config.yaml
d_mlp: 576
norm: "rmsnorm"
extras: ["some layers without attention", "local attention windows", "exclusive self-attention", "capped logits"]
init: "normal"
init_out_by_depth: true
lr_mult_up: 1.23
schedule: "wsd"
Each number is 200 + 40 x the weight over the matrix's rms, rounded and kept within 0 to 999. Layers, rows and columns count from 0.

# layer 5 MLP gate, 576x224, rms 0.113, rows 550-570, columns 112-223
222,156,236,221,245,187,177,118,172,151,258,234,146,152,228,225,207,182,198,179,197,192,228,241,190,136,171,245,192,124,181,232,155,171,223,180,241,242,184,242,237,157,201,133,176,212,171,208,265,214,198,210,211,293,263,245,166,210,218,130,242,197,204,187,229,230,191,324,172,249,206,206,194,192,143,152,172,128,212,153,203,282,202,213,202,182,151,200,224,268,215,130,207,182,275,217,259,198,186,164,232,161,144,164,239,214,204,219,182,234,205,148
247,194,215,193,188,205,180,180,225,123,187,196,213,198,239,154,234,123,216,187,231,231,207,271,207,229,206,185,186,191,193,236,154,125,185,156,198,209,225,176,191,202,155,175,223,202,262,163,281,243,227,228,172,192,230,152,199,282,195,161,249,163,141,259,248,240,173,171,203,286,243,217,209,218,294,167,204,244,160,197,261,254,274,185,220,229,182,177,207,208,220,178,172,165,142,225,208,151,195,207,109,208,233,189,129,263,290,129,170,239,148,159
274,260,206,229,185,146,247,193,188,252,208,146,210,249,228,181,216,135,166,207,202,172,211,137,154,223,182,212,202,195,313,187,190,207,185,166,177,258,196,140,115,180,219,168,254,156,138,200,167,220,228,165,236,225,229,234,147,165,147,223,155,130,223,211,269,189,216,201,202,149,225,173,211,185,236,171,201,173,193,210,79,163,206,171,214,190,247,254,276,232,219,226,195,228,213,167,241,159,252,166,199,221,205,219,205,160,180,158,121,255,224,239
195,217,245,184,162,215,213,195,157,189,156,191,215,133,221,207,262,147,165,162,250,186,193,189,146,207,279,219,260,203,237,186,200,185,245,197,165,143,164,206,257,127,124,221,171,240,203,205,207,243,268,201,254,246,206,154,207,125,172,177,150,249,187,144,219,231,153,141,123,202,169,214,213,224,106,212,135,182,209,196,212,226,154,217,166,215,211,236,245,203,247,114,245,246,201,158,231,169,210,227,171,208,162,257,204,154,135,151,139,276,260,163
216,118,165,225,195,183,200,158,291,202,145,238,176,179,226,164,178,159,191,138,211,128,227,185,162,165,172,196,208,256,224,170,146,187,197,216,202,121,260,210,260,204,190,220,185,231,208,218,184,257,187,201,199,185,223,209,177,163,138,208,187,162,204,187,202,215,206,204,241,196,245,291,129,215,166,257,169,209,203,240,117,185,224,155,197,183,213,180,230,205,171,212,177,112,240,202,185,179,229,201,191,206,131,184,263,207,178,207,290,192,162,176
231,202,237,208,185,248,230,184,244,164,207,208,158,195,181,196,253,188,105,124,250,194,270,223,194,266,212,179,188,155,223,192,165,269,253,200,201,203,231,263,209,183,208,170,151,59,272,196,250,232,159,164,153,212,242,233,243,162,168,154,203,194,154,173,137,183,232,221,192,108,188,264,163,234,181,250,202,226,147,202,203,240,139,178,172,109,150,197,242,190,183,236,161,162,158,191,243,218,171,164,201,239,174,276,260,223,169,211,177,157,184,187
181,256,191,218,205,267,248,232,146,267,252,195,246,165,164,151,149,243,263,212,261,188,147,279,240,192,183,242,247,220,217,186,265,110,170,187,139,184,202,179,182,219,159,207,200,129,282,142,231,168,182,182,112,208,247,190,266,118,229,213,213,181,168,218,205,292,232,175,195,158,85,130,197,194,173,238,222,147,247,163,203,223,201,188,258,156,191,152,195,249,168,107,254,180,145,171,214,272,233,229,169,152,282,61,228,212,242,219,221,160,126,167
161,298,311,205,239,250,130,190,260,228,214,261,207,177,205,234,203,276,181,200,266,271,236,239,260,210,193,230,133,154,245,215,206,179,182,287,183,235,202,209,187,189,149,231,233,131,203,205,227,187,133,208,136,221,238,185,198,156,256,224,211,213,204,208,229,178,157,165,188,201,200,150,184,208,247,166,195,185,190,209,206,150,223,226,204,225,242,210,223,199,224,169,175,243,221,159,176,206,191,188,189,194,157,244,300,231,243,257,237,266,228,251
293,177,237,176,155,251,272,185,217,234,216,194,205,192,193,219,211,206,215,220,224,220,199,250,215,267,295,222,139,220,206,205,186,239,191,154,184,202,221,181,139,123,204,204,265,216,179,277,228,198,145,196,203,224,171,205,177,265,106,240,157,191,186,194,198,136,205,161,209,137,165,273,212,231,272,219,153,135,277,186,195,213,197,133,149,127,151,197,244,223,300,219,135,136,144,201,216,136,201,193,226,165,125,188,150,116,244,132,214,227,241,185
147,198,184,183,173,191,206,133,220,238,190,208,222,251,245,171,210,261,161,162,244,225,133,224,318,167,175,192,181,203,208,176,190,178,169,135,147,186,253,204,125,171,204,224,256,159,252,213,203,232,245,220,166,249,207,245,255,136,221,209,225,178,192,165,228,157,160,159,241,149,127,165,158,178,225,251,254,170,258,225,279,189,240,170,189,182,210,162,242,198,206,247,249,187,214,229,283,181,194,252,233,189,204,126,233,188,206,226,112,167,240,221
164,162,250,163,202,212,251,184,161,240,166,126,128,176,175,207,168,218,272,218,185,181,220,241,159,224,262,223,275,248,268,226,138,236,176,173,230,222,179,238,183,128,173,182,204,125,224,180,212,138,198,143,146,221,270,229,228,215,144,133,187,196,250,224,296,186,284,229,224,104,149,230,196,191,279,217,216,243,215,168,216,236,141,240,220,93,176,252,205,212,205,243,257,201,118,212,265,191,202,186,179,215,250,232,131,156,272,130,201,217,271,168
174,190,224,233,225,148,243,223,271,202,210,201,257,202,170,159,143,274,156,165,246,130,195,261,196,226,222,175,229,222,255,189,236,217,163,210,205,207,267,266,225,281,243,279,181,177,166,232,201,204,238,168,176,142,223,179,226,155,193,257,264,151,241,246,194,175,182,178,258,152,213,147,202,216,238,261,154,141,200,256,164,167,99,210,216,172,241,198,313,231,146,271,164,214,190,241,222,284,190,165,155,227,244,169,316,163,182,189,229,184,216,216
220,135,214,246,190,204,193,206,230,199,177,184,143,173,238,176,228,199,173,122,226,185,238,181,186,155,236,199,247,276,298,188,201,196,208,166,177,192,209,245,163,176,163,199,235,226,244,204,153,252,160,203,188,205,217,218,215,150,188,198,255,188,174,208,258,231,176,199,194,103,209,178,132,139,146,161,201,152,250,149,232,206,116,228,142,197,200,239,273,181,201,234,91,182,288,112,156,163,186,208,178,210,232,226,173,153,199,146,174,258,119,222
257,210,177,151,233,163,230,207,261,208,196,248,199,198,223,196,200,244,130,207,254,179,193,172,201,252,191,268,170,267,220,209,147,216,210,124,193,179,234,190,210,225,139,224,192,297,166,173,277,230,251,230,134,204,233,168,173,166,148,179,174,141,188,207,188,209,160,201,164,182,104,189,178,221,189,165,206,177,232,218,184,222,189,208,186,175,205,215,295,236,252,143,200,219,178,224,186,187,215,196,198,131,195,168,209,255,141,148,199,296,114,176
286,170,257,187,235,177,250,262,245,170,192,162,226,231,266,186,198,239,226,81,279,253,200,165,211,194,235,205,296,142,210,173,232,149,130,217,197,149,222,205,223,192,162,267,195,152,199,252,148,172,212,140,76,223,191,225,146,203,208,274,221,194,163,198,171,243,166,160,178,125,181,157,236,238,182,172,192,136,229,137,165,222,143,231,204,179,271,281,280,224,143,144,227,196,184,229,169,107,275,175,211,183,225,208,217,216,204,207,150,238,199,209
157,109,231,156,174,173,187,223,117,234,107,230,265,233,246,197,170,259,309,233,199,152,96,228,234,184,216,231,234,224,195,210,259,191,163,127,147,237,223,256,244,187,166,187,193,206,185,105,212,172,264,138,160,223,164,216,250,93,212,234,148,160,157,172,276,228,207,155,215,150,160,232,205,264,231,217,140,160,203,199,232,241,139,235,206,218,147,227,208,265,149,245,187,168,244,228,273,178,138,158,222,243,151,192,116,199,263,202,141,166,268,181
213,190,161,200,284,166,187,226,178,113,237,191,250,176,165,198,149,241,224,179,237,264,207,164,191,154,130,283,145,194,230,161,191,174,216,163,218,212,228,235,172,127,172,200,178,230,228,95,190,236,187,230,219,159,132,293,226,234,196,143,216,134,224,118,196,181,198,224,178,193,217,179,164,207,140,169,139,218,170,152,230,199,173,160,211,211,199,257,272,171,222,256,178,125,198,260,208,216,188,196,126,164,193,169,198,135,212,178,186,222,174,175
258,202,279,179,212,232,130,189,203,224,214,120,281,233,214,193,190,189,183,155,179,138,193,169,222,246,174,173,235,226,205,222,223,165,242,186,204,182,173,238,137,203,163,232,236,206,163,187,218,221,212,217,268,185,187,164,235,155,213,212,196,149,241,207,217,195,214,211,158,146,203,182,235,214,205,163,207,191,238,191,249,223,236,224,221,8,170,155,230,196,157,174,277,158,182,160,297,154,178,160,138,188,139,202,184,234,172,147,242,220,158,157
217,166,214,310,187,235,167,97,219,252,214,226,169,246,257,220,252,200,255,236,181,229,171,177,222,131,227,241,209,172,193,218,184,174,211,150,146,176,206,147,179,217,143,177,215,124,232,193,241,170,158,125,201,161,162,240,203,238,221,136,204,152,111,201,216,157,197,205,182,176,209,179,230,231,251,228,205,210,198,232,226,182,130,173,230,201,227,207,190,265,234,227,164,241,134,246,184,137,163,187,250,154,191,172,189,242,258,270,194,240,266,120
239,257,161,233,198,251,223,223,202,263,206,219,229,201,229,170,287,257,254,243,184,197,210,190,197,161,205,152,225,205,206,115,147,169,214,159,145,160,180,256,141,204,210,235,154,232,213,203,185,161,142,132,196,222,215,196,237,254,163,197,201,202,227,220,201,171,229,128,256,235,171,167,240,213,291,175,223,163,230,159,180,139,168,169,214,192,202,213,222,239,193,246,223,177,147,210,254,176,237,165,251,168,205,247,229,257,165,146,207,246,246,143
207,200,275,226,286,185,210,237,288,214,231,223,224,221,159,198,144,171,152,173,152,226,185,149,264,241,139,270,228,243,195,208,201,130,243,198,175,178,196,153,223,209,243,199,191,180,195,240,148,201,189,207,199,194,149,189,178,194,197,195,191,144,164,248,243,190,246,150,157,248,175,199,242,218,202,178,216,170,192,195,217,205,191,221,218,180,174,198,221,191,156,219,210,213,224,219,194,202,224,171,142,185,249,230,160,206,200,223,215,174,204,168
# layer 5 MLP up, 576x224, rms 0.109, rows 550-570, columns 112-223
164,165,161,247,224,218,193,256,188,189,246,220,190,249,182,151,182,180,248,251,212,199,175,184,181,250,245,236,152,201,183,178,179,200,198,209,246,155,144,100,149,246,212,187,213,193,157,173,169,233,173,153,155,148,167,175,203,230,249,215,158,110,209,133,189,206,173,279,179,208,172,203,184,184,295,190,124,231,189,158,181,242,156,208,253,207,197,233,193,199,260,183,150,211,137,129,162,204,173,173,262,191,230,206,251,226,232,162,172,181,196,255
190,122,217,197,198,153,213,219,239,181,161,172,170,203,212,159,244,177,174,150,242,153,211,197,234,207,212,214,110,233,211,136,265,201,202,205,167,222,140,227,132,189,191,238,169,249,195,250,177,246,222,150,213,219,210,196,162,110,252,159,187,248,197,154,206,223,166,149,239,197,127,143,250,170,135,196,216,228,248,218,201,200,220,179,175,127,229,204,252,197,190,178,209,206,263,169,255,181,165,224,230,167,204,194,195,178,126,223,176,181,273,222
169,221,231,185,199,191,143,163,138,240,205,205,207,164,180,211,288,108,169,209,191,150,201,149,208,245,190,184,188,219,241,167,244,212,197,82,206,236,163,78,225,218,256,276,213,220,223,263,191,121,243,166,230,172,209,194,202,247,188,184,131,121,216,227,184,235,229,118,203,235,198,191,241,182,211,197,218,199,191,232,144,159,219,204,187,169,221,158,191,238,281,209,232,175,264,214,221,181,246,126,213,147,150,201,233,222,220,148,190,190,163,224
247,231,202,181,146,197,226,224,166,274,172,224,255,219,272,142,225,98,180,169,159,213,153,125,211,160,252,177,231,235,249,209,233,136,186,255,180,221,201,206,201,232,205,249,212,161,204,261,176,123,215,169,220,205,190,277,166,117,135,254,205,242,195,190,158,224,186,228,255,286,215,230,232,142,137,189,163,188,217,195,180,202,225,148,199,261,260,175,216,238,190,186,242,210,192,200,206,197,236,180,186,247,284,253,203,242,187,201,248,189,181,181
193,206,174,180,169,268,247,251,257,180,197,205,191,178,167,186,164,235,209,237,250,221,150,120,162,144,194,204,130,234,139,136,197,145,164,234,201,187,150,158,228,193,223,216,202,197,233,206,187,246,235,209,136,105,168,289,160,134,222,247,147,210,170,197,164,154,234,142,225,217,249,205,278,229,178,199,158,138,258,225,231,201,181,278,158,220,228,295,168,205,188,182,187,222,253,226,228,228,218,199,229,180,192,154,228,202,192,210,213,213,186,223
246,177,211,152,238,166,162,300,278,214,212,213,206,223,221,179,227,234,179,244,191,244,169,200,185,264,203,197,244,265,179,189,88,181,220,234,217,217,186,258,176,170,210,227,164,241,213,180,234,232,107,283,250,157,173,259,161,164,231,172,234,190,246,179,127,243,214,158,231,228,244,105,183,223,206,203,153,220,184,262,205,159,206,165,246,161,220,269,192,221,299,227,218,205,196,146,197,180,276,213,170,238,172,238,214,157,177,197,157,202,217,175
191,261,175,193,169,172,247,176,182,221,202,178,153,224,166,177,163,189,176,245,247,230,170,180,310,132,233,193,197,232,193,163,258,110,148,236,161,199,222,140,163,166,184,152,188,192,239,78,158,195,221,176,215,183,266,204,269,166,200,202,210,239,190,149,178,165,242,224,219,198,170,225,200,251,95,239,283,182,307,188,155,270,194,183,226,214,182,190,177,265,185,123,203,212,213,221,206,193,245,199,234,191,208,177,200,229,268,167,200,189,180,147
257,236,179,232,184,186,180,203,216,232,211,221,195,202,236,208,230,201,211,191,167,154,180,203,126,227,206,140,248,208,237,198,191,123,146,192,149,195,190,275,211,147,123,181,219,220,155,218,170,202,225,187,203,287,237,129,163,195,188,200,171,229,187,151,138,230,209,215,161,190,194,216,209,248,204,200,238,159,180,179,192,209,237,135,176,224,194,213,230,140,220,270,288,220,154,220,214,207,202,274,175,253,227,230,153,215,163,219,176,144,193,209
219,185,211,197,189,262,193,213,143,173,235,110,257,238,230,307,195,231,178,243,213,269,224,251,205,190,165,154,252,294,182,194,263,183,199,93,223,176,183,182,214,141,240,202,205,274,204,237,201,185,169,200,177,220,123,225,219,162,121,279,197,268,161,116,196,309,212,179,266,262,172,185,214,146,165,236,137,88,225,189,116,178,207,140,194,235,243,262,243,204,191,169,165,175,254,244,199,223,240,261,192,197,198,214,209,238,253,97,259,264,214,186
238,234,218,164,182,186,201,236,243,250,132,200,215,169,197,231,215,177,123,161,207,173,198,166,206,182,235,184,110,182,225,140,245,205,239,146,170,219,201,274,203,261,218,182,194,181,251,212,213,221,266,107,223,159,213,196,177,151,158,264,194,206,192,117,165,204,240,123,216,183,227,221,193,209,230,191,189,285,171,233,197,142,187,217,145,219,195,217,177,201,144,268,209,198,205,170,182,140,192,226,204,237,223,179,250,219,188,153,219,181,230,177
184,218,226,183,220,229,197,218,180,158,176,251,259,200,144,130,172,119,168,265,244,226,192,219,135,205,199,232,257,253,202,168,249,141,261,239,243,185,175,250,223,197,251,210,248,221,223,206,215,298,198,175,204,159,172,210,173,215,206,210,292,252,228,232,178,275,233,214,291,263,245,174,191,267,211,210,222,186,210,232,133,222,231,193,247,211,169,221,158,219,173,207,255,245,158,182,267,257,202,255,249,239,167,146,275,288,217,254,234,180,219,242
158,229,231,148,275,212,185,144,238,220,250,159,127,160,174,175,163,218,208,229,229,234,162,156,165,182,229,304,189,213,188,171,221,184,225,201,133,212,197,239,207,161,237,171,169,189,205,148,183,226,179,202,145,243,180,167,190,168,175,192,182,208,184,145,183,184,225,234,165,200,203,184,154,206,244,235,201,263,217,228,235,247,136,257,224,169,188,187,169,225,211,225,139,215,195,213,145,194,230,165,147,185,211,179,125,153,185,191,229,220,205,172
167,186,138,228,241,217,248,161,144,184,247,242,195,167,147,184,295,190,184,189,169,234,211,173,212,220,205,221,186,271,215,125,212,185,151,137,186,240,209,172,249,156,215,243,223,174,189,193,172,243,207,225,211,235,195,180,185,229,145,177,164,221,220,195,251,158,134,206,170,187,204,201,210,201,129,215,244,208,262,277,300,242,138,163,228,213,253,229,198,241,243,228,156,172,211,168,237,200,151,142,273,190,203,169,204,248,86,212,238,170,249,192
255,175,135,261,298,161,200,173,213,242,191,229,190,190,190,197,207,241,159,148,138,144,198,169,173,152,176,262,185,197,209,135,245,174,177,279,213,240,177,208,164,277,190,182,177,199,223,157,83,206,198,160,151,206,261,194,117,155,251,222,206,107,272,200,222,253,141,231,209,194,187,167,120,215,185,196,256,141,156,187,150,189,264,262,228,179,171,109,233,165,216,255,173,130,135,187,195,167,191,195,276,197,221,155,281,242,262,237,191,238,214,159
227,249,202,191,176,188,213,179,204,259,214,210,262,176,222,203,157,283,243,219,254,256,206,164,115,269,300,183,186,227,200,252,231,237,226,155,204,194,200,230,293,233,179,189,201,199,152,163,140,182,270,273,146,177,134,269,198,214,213,205,235,234,246,204,204,186,207,193,173,165,171,235,174,173,265,221,148,162,255,264,210,247,186,246,201,202,282,256,200,231,157,132,170,132,212,294,226,230,196,209,232,216,284,224,136,174,214,120,165,214,160,318
189,271,107,196,202,169,239,210,263,241,266,133,137,219,199,197,110,199,180,242,121,162,282,205,215,241,131,167,153,148,199,252,137,80,154,238,266,146,209,184,210,166,196,118,189,91,166,259,181,195,230,228,203,230,246,230,227,218,252,251,222,221,206,167,237,237,168,226,160,133,215,201,159,266,260,233,229,226,240,192,213,235,240,263,284,175,179,214,251,212,251,156,221,91,201,245,203,199,111,206,161,139,177,176,181,228,210,190,283,228,275,258
211,247,235,168,169,195,253,207,251,147,177,199,219,263,205,203,199,283,248,201,263,232,153,210,184,233,199,220,142,289,178,94,194,197,170,203,151,215,201,242,229,194,212,215,149,227,189,175,220,202,205,236,231,139,164,225,195,151,261,193,161,222,150,133,183,228,230,236,224,187,197,200,244,192,140,154,203,204,288,214,221,157,168,252,136,167,197,196,167,202,246,191,217,193,201,248,150,161,181,191,182,237,179,202,262,221,124,164,192,169,174,249
277,184,210,259,251,230,156,160,193,225,246,242,258,111,170,172,167,229,215,156,198,260,261,204,173,219,238,301,156,145,167,186,186,238,193,209,233,234,206,228,142,175,179,209,226,133,182,229,247,236,208,179,179,269,186,207,219,171,138,164,230,248,209,256,232,240,142,232,201,223,239,272,204,224,150,163,150,227,170,151,252,226,191,103,186,279,178,188,200,202,133,181,216,204,183,148,175,223,157,206,100,247,222,212,218,202,221,227,183,183,194,182
267,177,230,181,226,204,185,151,139,212,228,148,132,183,149,195,214,120,185,238,172,111,192,196,164,169,194,197,177,235,198,217,119,174,185,205,159,186,113,109,167,179,211,177,172,230,190,218,257,241,238,227,204,220,274,181,254,173,187,130,254,183,224,239,225,148,187,143,125,135,190,242,230,239,272,229,238,258,198,162,238,185,172,157,144,204,202,154,204,287,245,182,274,185,219,259,193,217,184,192,214,179,192,246,181,143,158,173,186,151,171,157
176,169,186,193,263,155,214,201,248,166,257,213,200,146,181,304,158,206,139,227,148,227,245,264,211,255,181,226,213,135,156,206,175,201,208,179,161,183,241,207,227,239,241,146,183,183,241,218,174,200,258,202,143,249,163,149,231,190,252,226,250,163,233,176,246,268,187,298,239,220,200,270,135,226,184,262,205,257,101,167,183,322,171,208,268,175,149,171,213,133,205,147,129,156,181,223,172,255,251,243,148,197,274,189,176,179,305,221,217,174,172,232
200,228,206,224,198,192,219,233,106,197,240,172,233,205,260,199,227,181,303,174,249,137,195,163,222,185,185,188,193,141,244,189,201,177,187,175,191,219,189,171,198,224,187,203,167,167,199,177,226,220,169,189,200,209,207,217,214,260,181,105,210,185,187,260,227,145,261,231,142,194,175,150,238,197,223,117,189,171,239,168,224,185,233,150,204,193,201,202,172,211,166,235,199,196,179,234,216,195,201,217,268,208,225,196,260,206,248,200,250,224,243,146
# layer 5 MLP down (transposed), 576x224, rms 0.0866, rows 550-570, columns 112-223
177,201,216,201,229,168,239,198,249,122,156,185,241,206,179,276,204,228,209,216,209,151,132,195,147,173,188,165,211,177,222,230,217,228,264,255,181,194,199,195,196,159,217,192,162,187,248,228,215,182,191,202,203,236,182,175,180,142,234,232,205,186,187,157,152,242,208,184,150,184,239,254,143,236,160,220,211,182,183,158,231,163,206,147,159,207,187,248,270,184,159,255,196,183,238,235,212,248,213,149,176,242,194,212,205,210,123,219,222,172,219,267
135,224,242,160,181,256,228,150,147,214,197,210,210,208,153,143,169,146,183,191,174,220,233,282,153,220,206,213,190,198,210,160,221,189,183,216,216,198,232,153,168,234,240,163,237,164,175,180,249,116,155,251,166,227,197,165,198,281,184,238,223,181,208,234,226,188,170,240,199,246,260,225,171,232,197,176,243,249,162,134,184,258,237,186,198,188,183,157,187,183,236,176,214,144,171,234,230,211,199,150,197,198,251,241,173,219,215,172,205,160,260,180
167,185,258,184,156,228,170,155,226,184,204,239,258,137,143,141,199,283,224,267,202,233,157,220,203,143,202,268,215,213,168,248,179,216,239,260,235,158,196,171,141,157,204,213,196,260,175,189,321,212,197,209,194,151,190,153,226,218,205,184,170,267,199,220,249,213,163,167,209,233,172,238,201,198,183,114,220,165,192,207,274,217,252,248,195,209,155,147,168,240,160,237,171,175,183,236,217,142,171,170,150,187,228,145,206,147,215,227,240,188,161,154
221,194,171,189,184,235,268,216,182,120,227,228,207,202,178,203,139,209,224,281,179,217,143,257,185,127,247,156,181,242,125,263,212,197,229,218,203,230,229,268,239,191,228,185,203,167,214,190,252,194,207,205,278,219,162,219,210,167,262,220,178,242,275,159,222,183,162,226,175,300,240,184,150,233,233,210,251,286,182,214,132,189,219,208,228,188,196,157,279,186,224,204,147,242,226,212,187,235,206,204,207,134,207,201,255,176,225,179,226,184,290,241
198,164,192,171,231,187,117,193,178,156,207,247,194,191,205,186,252,187,205,225,158,228,230,204,257,208,205,150,172,138,162,226,209,142,182,202,193,238,198,142,232,201,218,210,217,217,196,158,194,144,188,240,163,226,201,206,225,217,242,125,223,139,212,119,243,187,170,172,186,180,237,184,134,221,129,192,181,210,191,157,249,152,118,198,166,216,165,182,208,166,194,153,216,183,172,220,224,194,145,184,242,133,251,224,179,213,246,170,137,208,231,190
162,154,260,233,220,253,203,178,192,175,136,204,198,261,259,237,175,165,194,193,170,174,136,197,209,232,207,172,223,134,235,250,87,208,210,297,194,209,264,217,217,114,150,223,235,161,197,211,182,235,86,138,162,179,139,206,247,259,185,197,224,199,229,200,198,211,163,199,233,165,229,206,206,306,222,288,266,160,236,214,193,205,251,209,252,183,191,213,200,281,184,176,205,67,171,187,181,250,153,243,216,143,225,161,173,204,141,169,140,192,201,193
185,149,142,251,153,176,216,230,192,133,136,194,178,243,212,228,197,184,167,225,203,211,228,159,206,164,160,153,214,233,212,149,200,233,181,282,262,240,196,187,195,86,224,254,296,183,168,219,204,198,249,215,234,205,197,262,218,142,128,183,117,249,252,197,174,136,177,190,224,291,310,198,179,190,175,211,292,250,195,200,232,208,185,205,188,206,227,175,227,217,172,239,117,184,192,178,215,129,199,143,251,255,177,232,199,155,171,206,160,160,205,193
235,287,233,194,215,251,174,164,251,301,271,217,181,229,180,129,189,204,145,254,242,299,266,258,186,221,147,210,174,208,248,223,167,164,226,233,200,218,250,166,180,203,207,204,208,157,142,250,191,269,183,237,199,212,180,200,277,164,237,208,212,196,209,168,146,230,158,182,192,241,224,245,208,253,253,147,222,199,166,250,209,181,161,234,162,203,172,211,257,207,230,125,215,246,230,144,271,233,188,164,178,238,182,246,224,205,239,188,221,211,263,193
241,175,224,170,200,104,162,223,254,242,178,187,168,180,246,194,182,194,122,188,172,202,189,239,218,206,116,262,311,211,148,145,195,219,280,210,249,192,153,149,172,150,222,186,200,255,129,281,166,233,190,221,167,200,263,175,107,178,240,288,272,216,186,196,191,300,228,291,193,197,179,249,139,158,136,175,158,177,176,169,191,199,204,155,243,183,233,230,194,152,117,90,143,268,241,226,191,248,219,233,225,248,107,180,208,188,184,189,216,221,178,162
212,249,197,249,157,256,184,243,260,235,287,276,187,170,182,218,226,232,222,254,210,204,225,221,167,252,164,195,248,218,191,257,176,142,154,238,196,246,250,205,216,167,197,192,230,210,197,141,229,117,141,220,169,265,253,196,162,254,198,142,148,137,220,155,229,189,193,194,149,194,238,208,194,165,145,225,149,161,171,216,229,199,216,227,176,183,173,176,172,212,199,160,222,119,200,225,193,232,237,226,213,266,272,200,218,194,254,188,239,286,199,243
156,226,140,207,143,216,214,144,119,233,192,196,260,162,190,211,179,243,120,185,65,251,195,238,285,301,154,186,226,194,235,223,231,167,165,264,203,166,192,188,295,190,191,146,233,211,234,236,179,246,262,160,236,183,213,122,229,177,197,147,250,270,213,174,170,195,153,108,192,190,202,151,239,248,159,211,210,244,174,183,210,154,184,219,220,155,235,175,206,207,190,150,191,171,219,216,122,208,185,221,238,144,227,172,216,196,235,264,194,237,192,153
233,179,173,181,169,243,200,164,232,238,274,224,227,178,273,256,208,189,226,137,155,125,148,238,212,247,193,182,190,252,230,248,179,199,161,181,254,198,188,136,149,214,180,204,181,208,262,155,174,218,199,224,176,256,188,237,169,240,164,168,164,254,202,152,261,165,183,123,278,110,234,278,198,171,191,137,241,245,195,171,223,167,196,178,225,155,173,220,163,156,231,156,218,201,222,304,221,231,171,137,233,216,235,129,228,191,268,233,108,177,229,220
213,239,259,214,123,232,204,222,158,217,214,193,254,187,179,199,194,236,241,244,198,192,246,198,235,197,191,148,215,180,137,232,269,161,189,154,184,178,201,172,176,143,240,173,184,170,221,154,218,173,222,196,228,167,213,253,224,196,218,174,197,155,156,209,182,204,197,212,171,316,248,247,197,207,194,216,169,199,181,171,115,135,229,149,278,220,99,230,162,182,169,213,223,251,158,215,205,255,227,187,200,160,185,136,165,179,201,268,234,142,243,215
168,280,172,229,235,236,164,223,171,184,174,167,244,235,215,179,110,152,237,214,182,234,247,227,156,191,224,192,208,180,197,182,241,174,262,222,231,285,171,228,172,203,133,202,210,98,197,174,201,201,201,190,142,192,220,276,166,240,231,267,234,203,202,231,221,244,104,137,239,227,233,156,276,242,207,199,258,246,161,195,225,242,163,192,240,213,146,114,135,165,142,199,239,202,203,194,93,201,129,195,148,238,216,219,168,196,249,248,172,176,257,216
218,186,207,184,156,228,197,129,228,121,187,194,132,173,169,247,260,222,267,246,104,219,185,200,171,183,191,109,196,150,148,182,245,262,243,225,198,188,142,249,249,194,178,204,206,179,226,216,295,227,189,184,220,171,174,165,244,172,159,180,228,268,221,220,261,237,226,209,234,147,137,152,201,164,244,249,176,200,204,187,222,226,228,242,250,223,133,240,183,222,239,222,180,238,168,204,273,204,165,126,194,93,290,228,154,204,147,238,137,228,178,170
161,187,177,259,217,171,165,187,243,196,184,169,213,194,220,188,178,185,240,145,242,266,264,252,158,289,164,157,180,212,177,214,232,212,179,200,293,200,121,225,166,206,238,207,124,68,224,222,205,226,94,213,211,267,181,275,147,143,172,138,218,205,170,159,198,124,196,121,158,249,162,240,187,256,93,173,194,138,189,167,243,149,221,187,281,290,209,206,227,200,214,229,192,153,234,215,211,82,149,254,199,194,155,179,241,195,118,137,234,197,215,220
247,130,155,154,186,235,224,206,80,298,144,161,185,236,186,167,261,175,211,240,183,152,183,178,188,184,246,213,189,223,219,237,172,245,199,182,194,192,275,203,164,235,199,175,201,253,190,218,122,191,196,256,154,272,276,124,200,194,206,249,210,141,231,216,222,196,210,257,245,215,155,215,268,182,177,192,195,217,222,251,183,141,270,142,278,231,237,192,153,213,110,187,191,220,191,229,161,229,216,173,265,219,264,202,184,152,234,184,269,188,238,212
187,209,157,247,216,169,230,142,217,223,238,192,244,320,186,162,146,171,256,184,232,190,154,132,234,149,98,152,236,235,253,181,94,137,197,197,186,176,183,208,205,143,252,216,171,209,191,196,227,167,193,173,215,258,250,241,169,227,257,215,199,194,178,156,274,181,232,236,214,222,257,164,208,98,223,189,221,166,209,281,225,198,186,270,219,217,170,182,190,216,200,165,217,200,202,177,298,181,204,248,220,159,221,202,155,260,165,168,221,200,213,174
225,138,172,114,181,181,237,178,206,238,196,247,267,227,220,189,233,201,220,198,282,244,212,285,294,173,202,188,210,177,182,204,219,225,138,197,253,159,282,281,234,200,149,153,219,264,196,223,125,169,206,275,246,250,149,193,175,194,209,135,227,195,174,180,185,257,196,206,212,303,175,255,205,199,132,171,207,103,131,238,162,153,166,200,181,223,107,229,244,191,228,186,188,245,188,254,142,190,203,221,179,230,192,169,191,217,217,179,161,179,143,254
249,249,210,184,203,246,220,186,172,195,214,167,223,271,110,197,230,161,236,218,148,163,226,143,110,200,175,210,203,191,127,163,142,215,146,163,157,166,185,279,180,205,234,147,194,278,162,203,196,225,227,243,186,230,213,178,194,187,174,131,266,255,202,239,178,173,217,183,251,195,230,270,155,122,265,131,227,218,175,123,157,179,157,149,177,206,122,230,224,196,165,223,217,160,237,189,153,188,159,153,269,204,260,228,227,261,168,227,254,218,122,218
220,166,221,161,254,207,179,169,273,186,194,221,181,206,143,216,170,191,112,225,190,266,192,173,171,206,181,267,187,273,157,155,195,212,206,148,172,191,174,166,203,180,182,236,194,214,165,185,152,191,222,206,244,190,165,196,212,219,188,244,149,199,151,196,239,224,185,199,239,205,213,218,236,249,147,211,180,219,138,142,238,205,224,187,216,190,164,207,196,206,224,221,230,218,209,171,150,179,234,155,137,170,227,154,208,233,162,163,166,209,121,208